{"n_layer": 10, "d_model": 512, "n_head": 4, "n_kv_head": 4, "head_dim": 128, "d_mlp": 1344, "vocab_size": 32768, "activation": "swiglu", "norm": "layernorm", "norm_place": "pre", "norm_eps": 1e-05, "positions": "rope", "rope_base": 1020.0, "rope_fraction": 0.5, "qk_norm": false, "attn_scale": 0.0884, "bias": "all", "tie_embeddings": false, "parallel_block": false, "extras": ["local attention windows", "paired heads", "gated attention", "value embeddings", "hashed n-gram embeddings", "an embedding shortcut", "skips across layers", "capped logits"], "init": "uniform", "init_std_qkv": 0.0278, "init_std_o": 0.0, "init_std_up": 0.0278, "init_std_down": 0.0, "optimizer": "muon", "lr": 0.00905, "lr_mult_o": 2.0, "lr_mult_down": 1.5, "beta1": 0.95, "lr_head": 0.00609, "grad_clip": 1.0, "warmup_steps": 200, "schedule": "wsd", "decay_fraction": 0.774, "decay_shape": "square", "final_lr_fraction": 0.0, "batch_tokens": 131072, "seq_len": 2048, "doc_mask": true, "train_tokens": 1243000000, "steps": 9484, "dataset": "wikipedia_en"}
Each number is 128 + 24 x the weight over its row's rms, rounded and kept within 0 to 255. Layers, rows and columns count from 0. The size above them is the row's rms in percent of the matrix's.

# layer 3 MLP down (transposed), 1344x512, rms 0.0975, rows 1026-1060, columns 64-127
size [ 89 100 109  96  96 106 101  99 107 109 111 106  94  93  96 100 107  99  94 110  94 106  96 106 101  97 120 105  96 105 102  87 108 100 101]
[[116  85 122 151 153 130 112 177 140 130 169 170 122 141 150 122 116 115 151  88 159 141 133 112  98 119 167 172 119 174 136 166 179 120 112 141 138  98 142  78 143 134  99 127 152 137 121 144 134 106 116 135 167 138 140 103 131  81 135 100 129 103  94 120]
 [149 163 121 146 108 167 143 129 129 114 138 117 152 120 119 149 157 121 122 151 136 147  82 144  90 128 149 134 139  92 146 150 160 140 130 129 205 104 117 126 129 133 143 147 107 137 100 132 158 127 142 125 143 122  99 123 114 104 164 127 140 170  79 132]
 [105 134 142 179 148 130 144  93 111 109  72 141 173 177  95  98 137 113 123 105 131 143 157 159  84  92 171 116 131 127 107 182 101 114 117 111 114 117 158 172 113 124 130 131 113 141 118 136 150 112 130 196 158 152 126 128 128 117 174 158  99 123 147  97]
 [166 141 116 129 123 132 176 149 129 128 115 125 123 100 138 152 118 115 125 115 159 120 131 124 144 154 122 146 182 189 128 142  86 103 118  99 122  87  71 121 105 136 205 165 125 137 157 157 131  89  94 127 160 137 121  88 139 134 135 130  84 139 104 153]
 [118 123 163 154 110 148 119 152 121 101 126 124 113 137  90 160 116 125 133 101 150 112 121  93 100 106 132 127 127 151  95 145 119 125  84 142 160 122 129 113 122 172 107 139 122 155 139 151 108  69 119 135 149 127 117 143 120 129 151 148 110 133 134 140]
 [119 150 107 168 128 142 134 115 128 112  96 138 112 132  87 106 134 151 165 153 172 183 144 159 131 115 105 177  73 139 134 104 116 123  90 130 127 158  90 163 141 104  97 102 130 117 145 132 150 147 132 129  91 117 151 108 153 127  91 134 120 144 144 113]
 [138 129 124 133 132 108 123 119 110  99 148 141 122 178 123 106 139  89 129  98 107 135 132 110 142 135 130 134 130 174 106 135 142 106 137 110 117 179 129 184  77 140 146 111 131 151 172 111 180 126 132 133 166 151 136 128 120 139  77 133 160 106 137 155]
 [103 106 125 104 142 125  89 146 152 120 155  46 135 110 130 142 155 150 126 151 145 146  93 136 142 108 138 114 130 155 155 135 133 143 107 145 153 115 123 132 206 109 166 128 136 132 122 138 113 148 117 131 121 104 125 132 157 149 160 141 101 120 103 110]
 [190 111 144 136 120 115 169 137 137 114 107 171  94  80 127 125 106 117 137  85 158 150 134 145 109  76 129 167 172 148 130 154 151 102 115 138 131 106  92 147 139 109 138 164 101 158  95 123 115 113  99 186 125  87 135 135 108 136 101 129  98 106 102 127]
 [139 110  95 100 143 163 132 129  70 125 160 114 140  97 143 141 152 136 107  97 108 152 139 104 153 118 143 143 108 139 141 128 103 123 123 126 126 101 121 113 165 124 127  92 110 116 134 152 131 116 150 116 112 115 129 116 111 110 127 135  97 164 121 116]
 [127 112 165  64 107 153 137 126 136 104 119 122  85 126 115  93 122 140 155 103 131 150  99 128 111 134 152 122 133 143 147 126 114 166 140  93 131 134 103 172 143 124  94 130 117 144 139  90 141 160 119 140 107 103 123 114  57 126 126 136  98 144 109 155]
 [130 159 150 110 152 159 123  55  90 162 143 137 126 104 117 170 149 120 160 176 187 125 162  93 127 131  61 156 160 124 138 130 134 133 130 161 119 119 147 149 131 119  83 104 164  92 121 141 186 136 142 131 144 148  95 151  82  92 149 104  93  60 176 133]
 [168 155  96 120 128 113 113 106 162  93 131  91  94 105 162 167 152 143  68 151 130 146 117 151 167 186 122 146 139 142 133 156  93 106 101 127 112 114 149 120 146 144 163 178 140 150 110 138 127 130 118 122 136  98 106 121 159 125 113 117 113 115 154 115]
 [134 136 101  98 145 120 126 133  99 144 152 130 131 106 116 135 124 130 115 147 134 159  97 116 148  97 104 142 198 101 157 156 123 121 132 134 111 132 110  80 111 132 110 133 120 121 163 145 156 136 123 130 125 145 131 108  95 113 136  90 123 106 140 125]
 [141 121 150  82 156 149 120 104 134 124 153 122 103 103 118 101 150 155 155 126 142 133 135  86 154  80 126 138 128 136 144 128 183 139 136 126 146 112 117 181 109 164 137 124 139 129 126 145 166 102 123 130 163 129 125 136 110 124 155  96 136 129 155 113]
 [ 87 135 124 172  73 122 138 158 111 143 109 142 128  48 139 160 109 137 172 135 117 128 128 159 104 116  87 135 110 153 118 141 126  69 140 143 140  97 110 110 101 106 142 179 157 127 163 139 109  68 180 118  74 139 169 118 135 166 143 121 111 109  96 129]
 [135 129 131 122 146 116 146 157 114 139 161 131 128 132 136 162  96 160 117  89 135 110 109 129 150 176 111 109 125 133 168 120 108 150 117 145 149 135 180 167 141 148 121 126 143 134 134 107 128 109 149  85 139 123 113 171 133 112 124  99  71 139 133 107]
 [ 80 125 105 126 141 121 114 145 152  64 133 186 100 122 132 132 125 151 111 111 117 127 131 105 125 142 106 127 133 130 111 138 153 108 109 153 154 128 172 134 105 151 105 122 103 124 102  89 135 128 133 138  78 150 125 171 174 123 127  70 126 127  89 145]
 [131 138 116 102 104 147 107 123 147 153 163 140 111 170 126 136  99 159 114 159 140 149 100 138 145 172 108  98 109  95 142 144 119 193 119 123 131 100  90 120 125 129 144 100 140 166 143 144 141 135 121  94  72 142 123 109 122 126 104 146 183 175 109 112]
 [119 151 109 146 115 114 124 134 113 126 123 115 120 144 140 119  82  59 139 113 112 122  94 118 139 187 126 160  87 162 102 143 151 131 132  93 124 156 153 127 112 145 101 116 120 182 133 125 127 159  86 139 122 106 102 119 121 158 138 129 116 132 162 128]
 [133 131 179 128 128 123 103 150 138 113 117 139 125 101 117 117 116 141 135 129 164  98 149 155 118 140 115 140 101 115 119 123  91 133 134  80 173  91 121 128 139 119 138 121  94 112 181 146 150 132 121 125 149 118 110 141 135 144 134 170 100 136  93 114]
 [108 129 121 156 138 155 157 141 106 104 106 116 125 164 119 102 152 146 139 151 120 154 128 108  99 136 138 113 158 152 101 144 190  89 167 156 169 102 126 135 183 129 164 114 141  90 142 119 155 120 162 149 124 150 162 171 134 121 124 148  81 123 112 115]
 [ 89 112 104 128 137 144 113 124 137 166 118 159 178 141  84  99 146 173  90 157 139  87 123  79 147 190 128 162 132 121  83 117 122 132 123 118 151 122 125 179 122 126 109 129 129 167 119 142 166 139  78 147 122 135 133 134 134 107 131  98 129 144 115 122]
 [146 125 148 147 129 162  95 117 154 134 162 154 114 156 127 121  91 141 104 161 129 127 136 150 106 182 118 171 203 128 100  89 172 100 107 133 119 120  88 135 104 164 116 123 171 153 116 143 199 110 116 125  85 160 131 128 146 147 123 132 179 137 152 135]
 [121 137 100  95 202 105 129 142 135 123 112 114 139 107 121 118 138 176 134 127 131 116  94 165 133  97 108 104 134 106 163 137 152 171  67 123 126 113 127 123 150 129  86 118 153 114 137 176 121  86 127 121 150 139 140  98 116 179 135 143 106 127  82 141]
 [ 75 119 107 104 175 154 142  93 106 189 155 114 148 122 109 155 105 150 141 144 137 128 148 167 136 134 150 141 109 163 129 106 139 162 120 138 174 181 105  96 170 109 133  91 120 104 128  86 140  97 122 138 188 151  75  98 133 136 124  88 122 140 115  80]
 [163  86 144 111 102 124 121 118  93 117 127 123  88 180 147 154  52 167 152 128 124 127 122 140 143 139 158 165 112 106 121 137  97 154 154  89 148 117 100 128 125  97 150 134 144 118 152 144  97 157 138 137 109 115 118 143 102 119 134 141 108 113 128 132]
 [111 146 158 129 127 133 108 122 151  93 157 138 102 154 127 106 100 165 112 161  89 156  89 152 153 164 102  92  93 127 169 108 107 158 162 146 135 116 150 109 108 132 125  73 118 141 133 118  69 106 165 137  77 122 155  97 112 102 132 104 112 117 127 159]
 [167 118 136 133 142 122  81 114 135  72  71 140  98 152 140  96 140 147 143  93 138  97 131 115 133 104 121 170 147 140 144  67 120  68 148 137 108 113 123 151 130 133  99  91 117 129 125 135 131 101 153  85 133 165 122 126 142 141 108 134 115 131 126 107]
 [135  82 145 154 165 111 119 136 141 121 149 119 147 117 154 137 165 176 128 150 134 138 137 157 205  95  55 157  93  59 144 153 106 104 160 114 107 163 105 106  97 124 132 116  90 162 156 103 106 166 100 113  96 129 135  98 106 116 141 135 195 131 135 115]
 [145 120 152 154 117  94 128 149  81 100 139 140 106 166 140 193 112 128 105 119 148 108 131  99 130 156 108 135 188 146 117 160 131 131  94 111 117 156 138  98  86 109 117 121 120 162  89 140 119 111 126 133 112 159 108 137 150 116 127 127 101 128 131 100]
 [106 157 109 139 134 144 146 154  89 139 102 126 121 176 139  62 163  84 112 118 130 108 158 137 175  88 115 151 152 191 131 111 153 107 126 148 130 133 155  97 159 113 145 139 162 139 126 170 149 107 166  96 156 137 126 146 136 126 147 175 143 116  68 110]
 [ 94 130 107  95 131 129 147 131 133 146 126 138 148 100 159 116 135 106 144 162 112 161  80  94  89 153  86 103 100 137 178 145 154 142 107 107 123 150 107 113 172 136  96 121 145 103 112 147 108 123  98 105 173 148 152 115 133 135 154 143 156 112 141 139]
 [156 117 124 155 141 115 103 130  89  85 113 145  89 133 138 154 126 170 162 123 149 132 163 103 136 106 120 147 121 113 122 119 169  98 178 172 142 131 138 172 105 142 131 123 134 178 113  81  70 135 108 115 144  82 154 104 138 111 129  87 102 137 120 148]
 [107 139 133 157 120 115 120 159 130  94  94 152 107  78 108 149 181 103  88 146 112 107 163 104 130 108 120 155 144 105 119 103 100  95 138 131 180 114 110 151 128 116 136 123 121 125 145  81  77 153 116  93 141 114 142 134 120 119 107 120  88 125 105  87]]
# layer 3 MLP gate, 1344x512, rms 0.109, rows 1027-1061, columns 64-127
size [ 99 107  97  96 107 109  95 108 117 104 103  96  96  94 100 110 100 102 106  95 110  97 101  99 101 109 105 101 104 100  91 101  96  98  93]
[[151 155 117 130 151 137 116 169 112 144  81 134 163 129 146 113 125 169 152 137 167 137  82 112 119 108 115 122  92  90 144 149 145 124 143 135 127 158 145 121 132  97 130 167 125 128 107 101 121 155 120 152 145 145 127  94 154  76 130 126 140 137 160 131]
 [112 150 158 137 150 132 147 108 111  85 113 171 117 151 117 134  82 127 147 128 134 130 150 126 125 121 120 128 110  95 158 115 135 147  88 147 130 144 125 121 112  91 144 130 134 101 119 157 133 111 154 111 124 121 131 139 117 116 142 142 157 143 129 164]
 [136  99 153 151 129 147 142 119 182 111 178 127 127 119 147 150 113  97 190 104 123 126 134  68 155  88 124 113 113 100 177 114 149 128 105 138 150 166 110 143 103 178 117 122 162 157 126 130 114 110 116 132 107 153  91 117 125 113 146  96 141 154 139 139]
 [ 95 148 156 120 111  67 140 104 127 145 132 154 143 143 111 167 176 117 158 139 101 121 121 125 109 132 113 122 134 121 154  85 150 114 148 182  65 116 132 133 123 129 123  89 153 123 114 108 170 118 175 146 147 155 176 178 116 123 131 116 111 117 127 145]
 [111 149 137 151 148 131 114 149  99 144  73 125 155 110 134 149 136 142  90 155 141 148 116 151 142  89 125 143  68 156 119 179 125 154  93 101 119 143  97 144 148 140 134 136  91 111 119  87 103 127  89  90 111 128 153 126 138  86  96 136 130 130 168  80]
 [123 167  68  93  64 117 145 126 100 106  85 193 119 130 128 134 142 157 113 137 144 125 127 138 134 118 159 132 174 198  98  95 139 140 141 110 116 115 100 121  79 134 119 185 132 114 118 162 121 132 139  85 118 128 139 101 131 121 121 115 139  95 119 171]
 [ 94 131 117 143 105 134 174 173 122 149 128 122 146 148 126 123 121 109 106 126 110 135 116 177 101 150 100 121 122 135 141 144 128 128 138 119 133 114 102 132 108 122 136 135 122 159  69 117 149 113 117 139 109 109 115 104 173 110 129 153 103  77  91 127]
 [129 174 142  93  73 131 140 116 174 187 155 162 116 132 128 112 101 126 118  92 146 159 118 154 100 120 158 174 147 154 157 120 125 165 141 145 179 129 122 110 109 124 115 161 137 149 126 153 155  98 105 147 127  66 141 113 118 130 137  99 150  93 125 121]
 [106 169  85  84 127 129 174 123 126 155  77  93 121 136 143 142 112 136 153 132 121 158 152 136 127 109 107 139  95 130  98  85 141 152 111 143 160 102 121 166 111 151  98 140 120 115  69 126 134 104 177 124  97 201 128 125 117 151 120 120 114 117  90 135]
 [134  96 137  91  97  93 173 110 150 142  84 124  76 100 130 148 136 134 146 106 103 160 111 113  81 128 132 137 119 148 124 136 110  90 111 130 162 123  83 134 160 115 142  61 115 144 114 119 154 159 148 139 137  80 119 138 107 171 131 101 136  69  90 152]
 [110 113 142 151 133  96 132 127 151 101 144 108  78 148 125 114 151 149 168 149 119 116  81  92 187 107 131  96  99 104 128  90 121  85  66 125 119 152 127 160 152 155 186  94 184 144 117  85 128 139 123 104 153 150 104 111 191 131  96 104 141 155 102 135]
 [152 137 129 147 150  99 142 136 125 129 134 172 117 102 137 130 167 129 145 142 144 114 132  72 121 114 141 111 122  98 149 143  75 136 140 139 152 118 137 120 124 110 131 134 115 117 130 168 152 134 149  95 113 141 146 119 151 148 147  95  81 149 116 148]
 [109 105 148 144 111 116 132 113 169 112 146 108  66 135 146 134 154 121 138 135 175 142 142 163 143 132 135 145 145 176 131 133 107 127 206 114 137 109 164 112 125 149  97 115 156 126 128 139 127 143 157 126 139 146 144  94  62 137 171 140 110 127 134 150]
 [143  96 108 118  94  99 125 122 136 127 133 167 167 138  90 140 133 128 143 113 113 132 124  91 139 140  71 116 128 137 109 132 152 153  79 120 165  87  98 169 154 165 167 136 110 104 141 171 128 103 126 126 152 133 162 141 124 115 164  96 136 125 109 103]
 [138 140 169 113 148 155 124 112 110  99 109 112 171 157 109  99 164 136 102 154 149  88 146  99 165 157 117 146 143 114 108  91 104 173 132 150 105 121 141 113 116 136 111 106 142 141 104 113  95 125 129 157 145 124 127 184 128 124 138 103 123  87 141 103]
 [123  89 149 103 151 167 147  97  94  79 133  91 140 135 122 139 103 167 112 117  93 125  94 125 124 146 153 172 101  94 167 120 115 134 128 122 113 123 163 131 173 104 126 110 126 124 160  88 159 183 143 145 133 135 101 129 124 106 103 137 137 171 104 156]
 [163 121  99 149 162 137 123 140 132 130 118 135  93 153 166 185  98 144 139 125 184 148 101 161 105 126 140 155 134 174 150 133 128 122 144 133 133 147 132  92 125 128 118  92 116 183 136 128 126 115 135 140  96 128 151 138 160 157 138 163 126 121  72 155]
 [102 149 109 129 180 127 132  94 118 137 135 102 122 139 127 122 139  98 169 136 127 135 142 138 106 143 121 122 127 119 128  98 159 112 114 148 131 160  99 120 117 176 144 118 104 120  74 139 128 151 119 104 140 139 123 116 139 105 114 152 177 112 102 141]
 [144 109  88 146 120 129 132  88 141 140 174 125 128 112 170 146 127  77 165 126 113 136 104 122 158 125 124 117 124 153 105 104 165 150 112 128 154 131  92 152 148 134 131 117 133 150  96 133 153 129 103  80 117 137 129 138  86 153 135 143  91 185 136  84]
 [136 100 160 115 140 124 112  99 129 138 117 116 107 128 136 143 130 122 138  72 130 165 128 147 151 109  76 180 123 130 148 124 110 111 136 107 124 111 113 127 103 101 158 184 145 131  72 121 161 154 135 105 154 174 129 189 140 118 151  81 131 112 128 132]
 [132 154 105 114 145 116 111 136 112 141 169 119 139 164 154 121 120 171 164 123 125 125 123 137 125 112 177 126 146 159 157 144 121 106 129 136 147  72  81 154 161 108 148 183 126 148 104 131 104 153 105 129 173 140 118 143 160  85 133 161 184 132 163 156]
 [103 148 151 130  81 162 117  86 123  75  83 182  90 126 122 129 148 141 114 115 163 127 127 154 150 160 113 144 112 101 149 121 120 158 137 138 160 121 135 114 158 152 136 119 125 103 135 123  89 126 116 104 125 127 134 135 119  79 137 126 137 114 147 163]
 [113 132 136 148 120 103 129 129  83 125 148 142 173  94 158 113 146 115 136 130 120 134 105 169 135 153 152 120 130 152 116 124  88 138 156 102 153  91 148 124 118 150 140 129 127  86 148 124  95 153 167 116 150 126 115 105 101  82 153 150 121 115 105 140]
 [161 152 117 165 103 160  78 127  95 146 142 154 121 148 167 123 143 101 170 136 131 136 134 151 184 146 154 127  93 108  89 103  57 169 162 124 167 115 109 135 122 121 145 135 108 130  83 154 149 202 146 117 112 127 120 112 128 148 156 102 124 119 105 175]
 [105 162 147 144 124 107 194 104 102  91 101 196 130 187  98  78 155 124  92 127  98 137  99 149 147 152 151 127 151  80 112  77 108 139 138 123 126  97 135 146 179 147 122 157 112  76 144 112 117 101 162 145 118 138 126 128 105 150  82 123 158 147 134 165]
 [135 142 150 123 137 157 123  73  97 126  99 168  85 158 111 140 122 145 132 126 114 164 152 134 181 154 118 152 128 153 129 116 135 176  80 127 113 103 166 154 120 146 147 111 154 105 128 142 137 143  63 109 122 119 113 173 107  97 131 130 123 111 117  97]
 [110 135 139 137 113 147 133 161 114 100 134 129 157  91  86 189 172 122  93 102 139 132 100  85 129 125 171 119 158 160 128 160 136 160 135 111  80 116 144 117 116 143 123 168 120  96 131 136 116 139 111  81 158 163 137 154 172 165 110 142 104 126 116 123]
 [132 161 161  89 134 160 145 125 136 161 151 104 128 144 137 137 116 132 125 134 202 130 125 100 140 188 150 122 120 145 136 124 107 165 158  77 118 143 152 156 121 119 129 111  94 120 163 151 102 152 116 113 121 113 130  83 110 107 144 133 132  98 151 158]
 [139 105 143 172 113 118 126 115 124 162 126 105 128 117 133 136 137 136 185 131 124 173 150  87 133 140 130 156 142 114 130 139 126 109 141 116 157 110 135 146 128 142 160 129 130 103 155  95 165  98 135 149  93 133 135 136 101 108 143 134 114 102 115 128]
 [121 122 162 146 164 106  74 108 146 115 128 135 123 107 107  88 113 126  86 141  74 144 123 155 157 121  92 106 146 162 143 161 101 105 121 141 105 138 133 123  80 142 113 122 106  70 122 147 105 121  86 110 149 166 161 119 134 109 128 127 134 139 136 115]
 [139 140 144 108 113 118  91 122 134 155 129 113 100 127 146 118 112 124 124 140 125 138 124 133 169 147  77 139 129 171 140 155 124 132 155 134 129 109 126 118 186 126  90 133 127 147 130 111 137 200 147 157 100 104 119 125 134 122 135 128 100  78 185 143]
 [105 125 150 141  80 180 133 127  93 111 134 130 152 127 145 141 148 124 179 155 147 173 107 143  87 118 135 105 140 135 152 152  85 130 125 131 120 122 146 145 154 114  85 165 102 179 138 154 102 141 107  76 147 144 131 136 132 112 152 152 150 141 123 160]
 [130 137 100  91 106 115 148 130 126 106 144 108 132 171 129 127 151 168 158 145  95 149 124 150  80 132 127 125 137 169 146 145  98 148 167 125  99  76 125 106 112 110 112 133 151 127  93 151 170 118 128 148  88 114  86 122 114 115 137 105 136 151 151 108]
 [128  91 119 155 142 103 173 100 144 159 100 142 117 128 127 153  99 173 130 142 141 130  95 138  86 145 153 120 127 134 100  90 129 146 127 121 142 116 114 140 139 155  98  60 106 141 154 141 139 157 118 148 131  97 133 105 139 165 138  90 116 129 123 169]
 [145 146 131 109 147  91 176 153 112 177 122 136 142 112 105 141 152 118 105 110 144 139 150 130 115 115  88 155 120 101 145 105 155 125 117 121 126 141 123 120 160 148 105 134 122  88 100 184  96 166  83 140 129 144 156 160 150 110 131 120  65  93 140 110]]
# layer 3 MLP up, 1344x512, rms 0.113, rows 1027-1061, columns 64-127
size [ 98 107  96  96 105 111  89 104 113  91 101  90  97 101  98 110 100 102 111  94 101  93  92 106  98 105 106 101 104 103  94 103  96 100  95]
[[117 157 134 134 118 176 129 100 121 165 131  90  88 112 123 121 118 128 172 121 120  90 111 121 156 161 141 113  86 130 158 103 112 132 138 128 147  84 153 127 102  84 162 123 130 119 116 129 113 136 111 100 124 128 160 145 107 141 126 135 115 106 109 122]
 [118 150 160 107 120 148 129 146 105 129 144  93  97 132 116 164 141 131 144 121 112 153 130 147 109  94  87 108 101 126 134 143 170 156 123 143  76  79 128 134  55 172  93  91 169 166 170 121 149 150 111 104  93 151 121  79 122 110  96 110 152 109 132 168]
 [158 130  85 148 102 111  87 166  79 101  88 119 116  84 125 120 109 122 118 149 122  99 153 154 143 117 156 175 138 136 139 117  97 164 114 138 129 140 134 120 173 134 175 121 148 100  94  96 134  97 137 121 117  94  89 103 171  92 145 103 146 153 141 155]
 [150 165 106 129 112  93 106  99  95 129 149 140  98 148 121 101 120 164 130 134  97 159 118  69 142 144 114 158 135 129 130  89 151 131 132 151 110 158 150 157 169 123 131 128 110  82 114 181 131  98  86  72  94 144 150 134 114 112 122 181 141 187 132 125]
 [156 129 121 148 171 141 141 152 145 159 175 146  98 129 152 125 144 153 146 112 161 141 103 135 128 128 150 159 133 133 138 114 153 125 127 114 109 171 139 128 106 102 109 142 149 115 129 135 155 108 100 144 108  98 122 137 148 156  77 117 150  91  96 120]
 [115 133 114 140 133 144 158 117  96 121 133 115  83 132 127 127 114  83 141 129 128 144 112 134 116 129 119 168 155 125  91 130 114 170 148 144 140 138 147 160 140 128 173 119 144 137 126 163  98  51 124 123 135 121 113 143 150  82 138 115 119 113 121 174]
 [100 116 190 112 133 139 108 165  78  97 137 120  93 127 125 115 123 127 121  90 141 104 128 128 115  92 141 116 147 173 142 119 101 117  99 149 104 101 159 144 179 157 128 135 140 131 110 117 123 158 155 130 153 125 100 154 145 122 141  92 126 134 139 153]
 [ 61 152 125 129 125 137 134 146 126 179 125 115 107 118 116 153 143 127 129 135  94 119 110 138 136 131 167 162 146 162 110 114 149 180 142 182 150 106  90 107  93 135 127 121 102 184 156 136 126 145 129 158 146 123 119  94 118 118 119 129 141 111 118 132]
 [140  61  91 111 107 132 103 116 126 125 135 114 140 134 129 115 149  98 127 103 125 144 134 111 148 130 113 132 151 135 116 168 101 105 123  95 132 149 154 122 149 128 159 112 138 126 126 146  96 124 154 112 101  89 128 138 115 129 105 140 131 124 165  87]
 [ 89 135 122  82 116  81 134 112 131 110 122 104  88 125 143  95 135 154 137 140  96 141 156  78 111 105 129 163 169 139 124 140 103 120 125 157 150 103 126 141 122 130  84 101 126 115 174 157 190 131 120 103  79 125 149 167 127 104 109 106 141 123 134 116]
 [123 132  92  97 119 133 146 144  72 136  93 143 183 127 140 152 113 151 126 160 114 126 108 154  89 140  99 135 140 131 130 126 144 138 180 156 136  95 133 122 137 114 109 139 120  94 118  75 160 125 136 119 114 133 136 112 134 131 136 129 131 143  74 113]
 [ 76 102 126 119 149 102 131 132 122 143 148 126 105 119  93 118 140 121 109 156 185 126 145 105 126 115 119 122 130 123 130 100 102  93 152 144 116 125  97 131 142 149 115 131 150 142  56 115 152 142  82 147 136 143 120 107 103 132 145 124  95 148 129  94]
 [121 111 161 119 140 107 144 152 142 143  80 134 125 119 116 173 121 135 112 174 150  82 126 144 159 138 121 129 136  82 141 139 100 129 112 120  83  81 103 114 100 110 138 111  98 172 121 126  78 124 131 110  79 155 130 159 167 160 118 142 136  76 119 104]
 [157 133 135 107 104 118 166 130 122 155 115 128 108 116 167 141 174 138 119 144  88 130 166 112 121 116 106 153 113 163 142 134 151 175 155 134 121 164 148 157 150 138  87 164 129 106  93  96  99 143 126  95 119 138 148 113 102 104 109  60 134 143 144 177]
 [112 121 146 125 140 108 180 124 140 121  63 134 110 153 115 138 154 103 132 114 108  82 154 126 164 146 129 135 122  82 138 134 103 119 144 159 152  76 129 103 125 113 144  95 197 147 122 155  74  95 108 178 134  82 118 143 143 105 126 148 123 125 155 145]
 [134 151 114 149 111  88 142 113 118 155 132 159 127 158 157 138  93 142 113 140 132 125 142 113 153 129  82 129 153 136 121 132  77  85 103 128 115 135 117 150 152 121  99 109 103 123 116 178 159 123  92 122 151 165 140 102 161 147 135 146 167 102 154 138]
 [148 137 129 148 129 138 115 104 110 128 125 101 167  87 112 157 111 129 103 146 135  95 135  96 111 129 116 120 128 112 118 156 155 125  66  96 126 109  96 145 137  70 132 137  97 132 133 125 130  98 154 135 130 154 156 125 134 173 139 152 118 128 100  93]
 [104 136 124 119 134 177 141 162 103 144  78 125 134 158  84 116 125 124 120 132 140 117 102 136 164 148 142 127 106 129 170 162 124 141  83 100 124 131 168  87 131 146 117 166 119 139 154 133 107 104 106 133 140 135 144 112 133 108 150 110 150 139 127 129]
 [165 151  90 165 116 113 118 173 113 184  84 150 131 126 126 150 114  91 130 156 138 108 123 142 112 149 147 143 111 109  84 177 138 157 152  82 138 139 122 105  64 112 143 125 146 111 203 161 109 130 138 131 106 116 155 112  79 134  91  88 137 120 148 137]
 [129 124  53 154 146 108 100 115 110 130 143 154  87 118 149 122 119 117 102 110 141 118 137 108 131 108  92  95 128 149 153 152 160 165 121 143 108 127 102  98 153 138 149 161 135 116 120 113 144 149 141 147 152 161 138 128 130 105 131 150 122  95 149 109]
 [108 132 108 149 123 134 153 114 104  97 128  88 177 189 144 108 147 123 106 154 105 148 112 128 127 127 137 157 125 147 151  93 123 178 169 131 192 115 143 130 143 132 130 173  97  91 116 106 151 124 143  91  95 136 133 136  97 106 136 136  89 156 111  99]
 [100 133 150 141 158 152 149  80 120 113 145 120 128 125 109 147 200 137 103 132 140 174 105 130 101 121 123 107 146 129  87 142 168 156  87 138 118 138 141 168 112 104 149 134 145 107 128 141  92 170  65 149 136 148  99 113 158 117 143 136 106 164 147  93]
 [175 121 133 143 123 105 112 131 160 154 153 105  90 126 125 135 120 125 112 152 163 141 131 125 137 141 145 112 139 153 156 100 120 147 137 113 130 141 139 154 104 144 122 130 139 111 116 161 127  82 138 108 121 100 151 137 145 169 135 130 125 157 138 123]
 [142  94 172 122 140 101 125 115 145  87 133 150 113  90 137  89 122 144  99  97 117 145 141 152 138 151 117 146 137 130 106 125 113 114 132 187 131  98 146 123 105 135 103 112 136  77 165 113 112 101 135 106 170 144 142 162 115 145 106 162  72 191 141 144]
 [118 135 151 122 144 131 119 109 112 120 196  99 180 119 169 119 113 189 168 138 134 118 120 134 116 138 108 144 116 158 132 136 150 100 117 154 147 126 134 131  93 157 116 122  97 112 169 113 138 168 112 129  76 167 110 142 100 141 126  88 113 152 159 139]
 [106 109 128 135 120 138 163 137  82 112 152 134 117 109 134 158 109 149 147 145 108 142  89 137 140 152 139 151  91 136 108 110 154 178  87 113 135 145 146 118 138 145 166  73 134 135 141 131 111 130  98 132 166 145 132 133 107 111 106 119 134 109 127 108]
 [173  93 136 130 131  95  80 121 153 158 105 135  72 168 145 116  90  85  95 137 102 147 102 109 106 154  94 126 113 141 119 107  47 112 157 120 117 141 154 104 185 157 129 112 127 171 108 114 121 134 143 142 138 101  99 139 126 166 147 116 100  94 113 117]
 [115 142  71 126 129 105 128 139 113 117  90 147 128 153 155 129 172 123  81  93 135 120 155 132 110 131 162 116 160 104 106 104 143 165 123 164 154 119 118 105 136 160 126 114 153 188 110 166 143 156 154 165 128 154 158 136 126 125 108 162 112  96 136 175]
 [128 110 141  94 139 135 140 158 128 133  88 117 139 113 137 116 137 177  99 148 145 118 179 174 141  89  94 142 133 144  92 125 144 121 170 116 124 151 106 148 124 161 145 125  93 131 148  76 130 140 100 119  92 110 129  97 145 137 143 137 129 153 166 150]
 [143 153 113 138 133 105 135 131  82 111 100 115 112  82 117 110 136 156 156 165 128 175 121 140 138 159 125 166 122 126 144 119 111 186  87 130 143 136 122  98 138 161 147 141 131 133 119 117 133 115 139 136  99  77 101  86 113 110 130 133  98 173 125 146]
 [183 126 116 187 150 173 109 104 133  96 137 125 126  93 127 144 121 136 115 145 141 123 112  86 104 125 140 119 121 113 144  96 118 149 100 124 112  87 134 140 116 158 127 157 112 103  82 126  73 189 135  86 106 152 117 120 156 148 100 154 144 157 136 149]
 [133 117 158 170 135 134 139 116  98 177  96  94 126  85 114 111 116 156 158 135 129 144 106 136 111 122 124 127  91 127 168 144 153 118  72 110 137 116 131 127 137 145  96 110 147 158 145 128 126 126 142 133 134 143 121 111 118 106 191 113 125 154 159 169]
 [142 138  97 107  95 123 118 162 111 121 149 135  74 133 111 116 133 167 124 106 127 125 176 136 150  92 132  91  92 159 138 108 130 110 127  93 113  55  80 130 124 127  88 138 126 135 105 144 115 130 184 151 120 121 138 143 123 138 109 111 129  95 143 137]
 [144 128 135 138 102 115 122 151 146 149 139  93 129 125 100 121  95 119 162  83 125 134 148 137 180 136 138 145 129 143 109 134 149 154  92 118  87 128 138 123 127  99 191 137 132 106 142 128 119 109  88  94 132 133 115 103 115 121 132 154 128 101 134 123]
 [107 131 145 128 169 126 151 166 134 103 109 103 137 130 100 111 126 128 118 103 124 130  95 119 158 153 107 113 155 111 129  77 133 148 144 133 155 115 136 148 143 131 134 125 123 108 127 146 141 121 117 143  99  87 178 133 125 184  88 126 140 122 119 141]]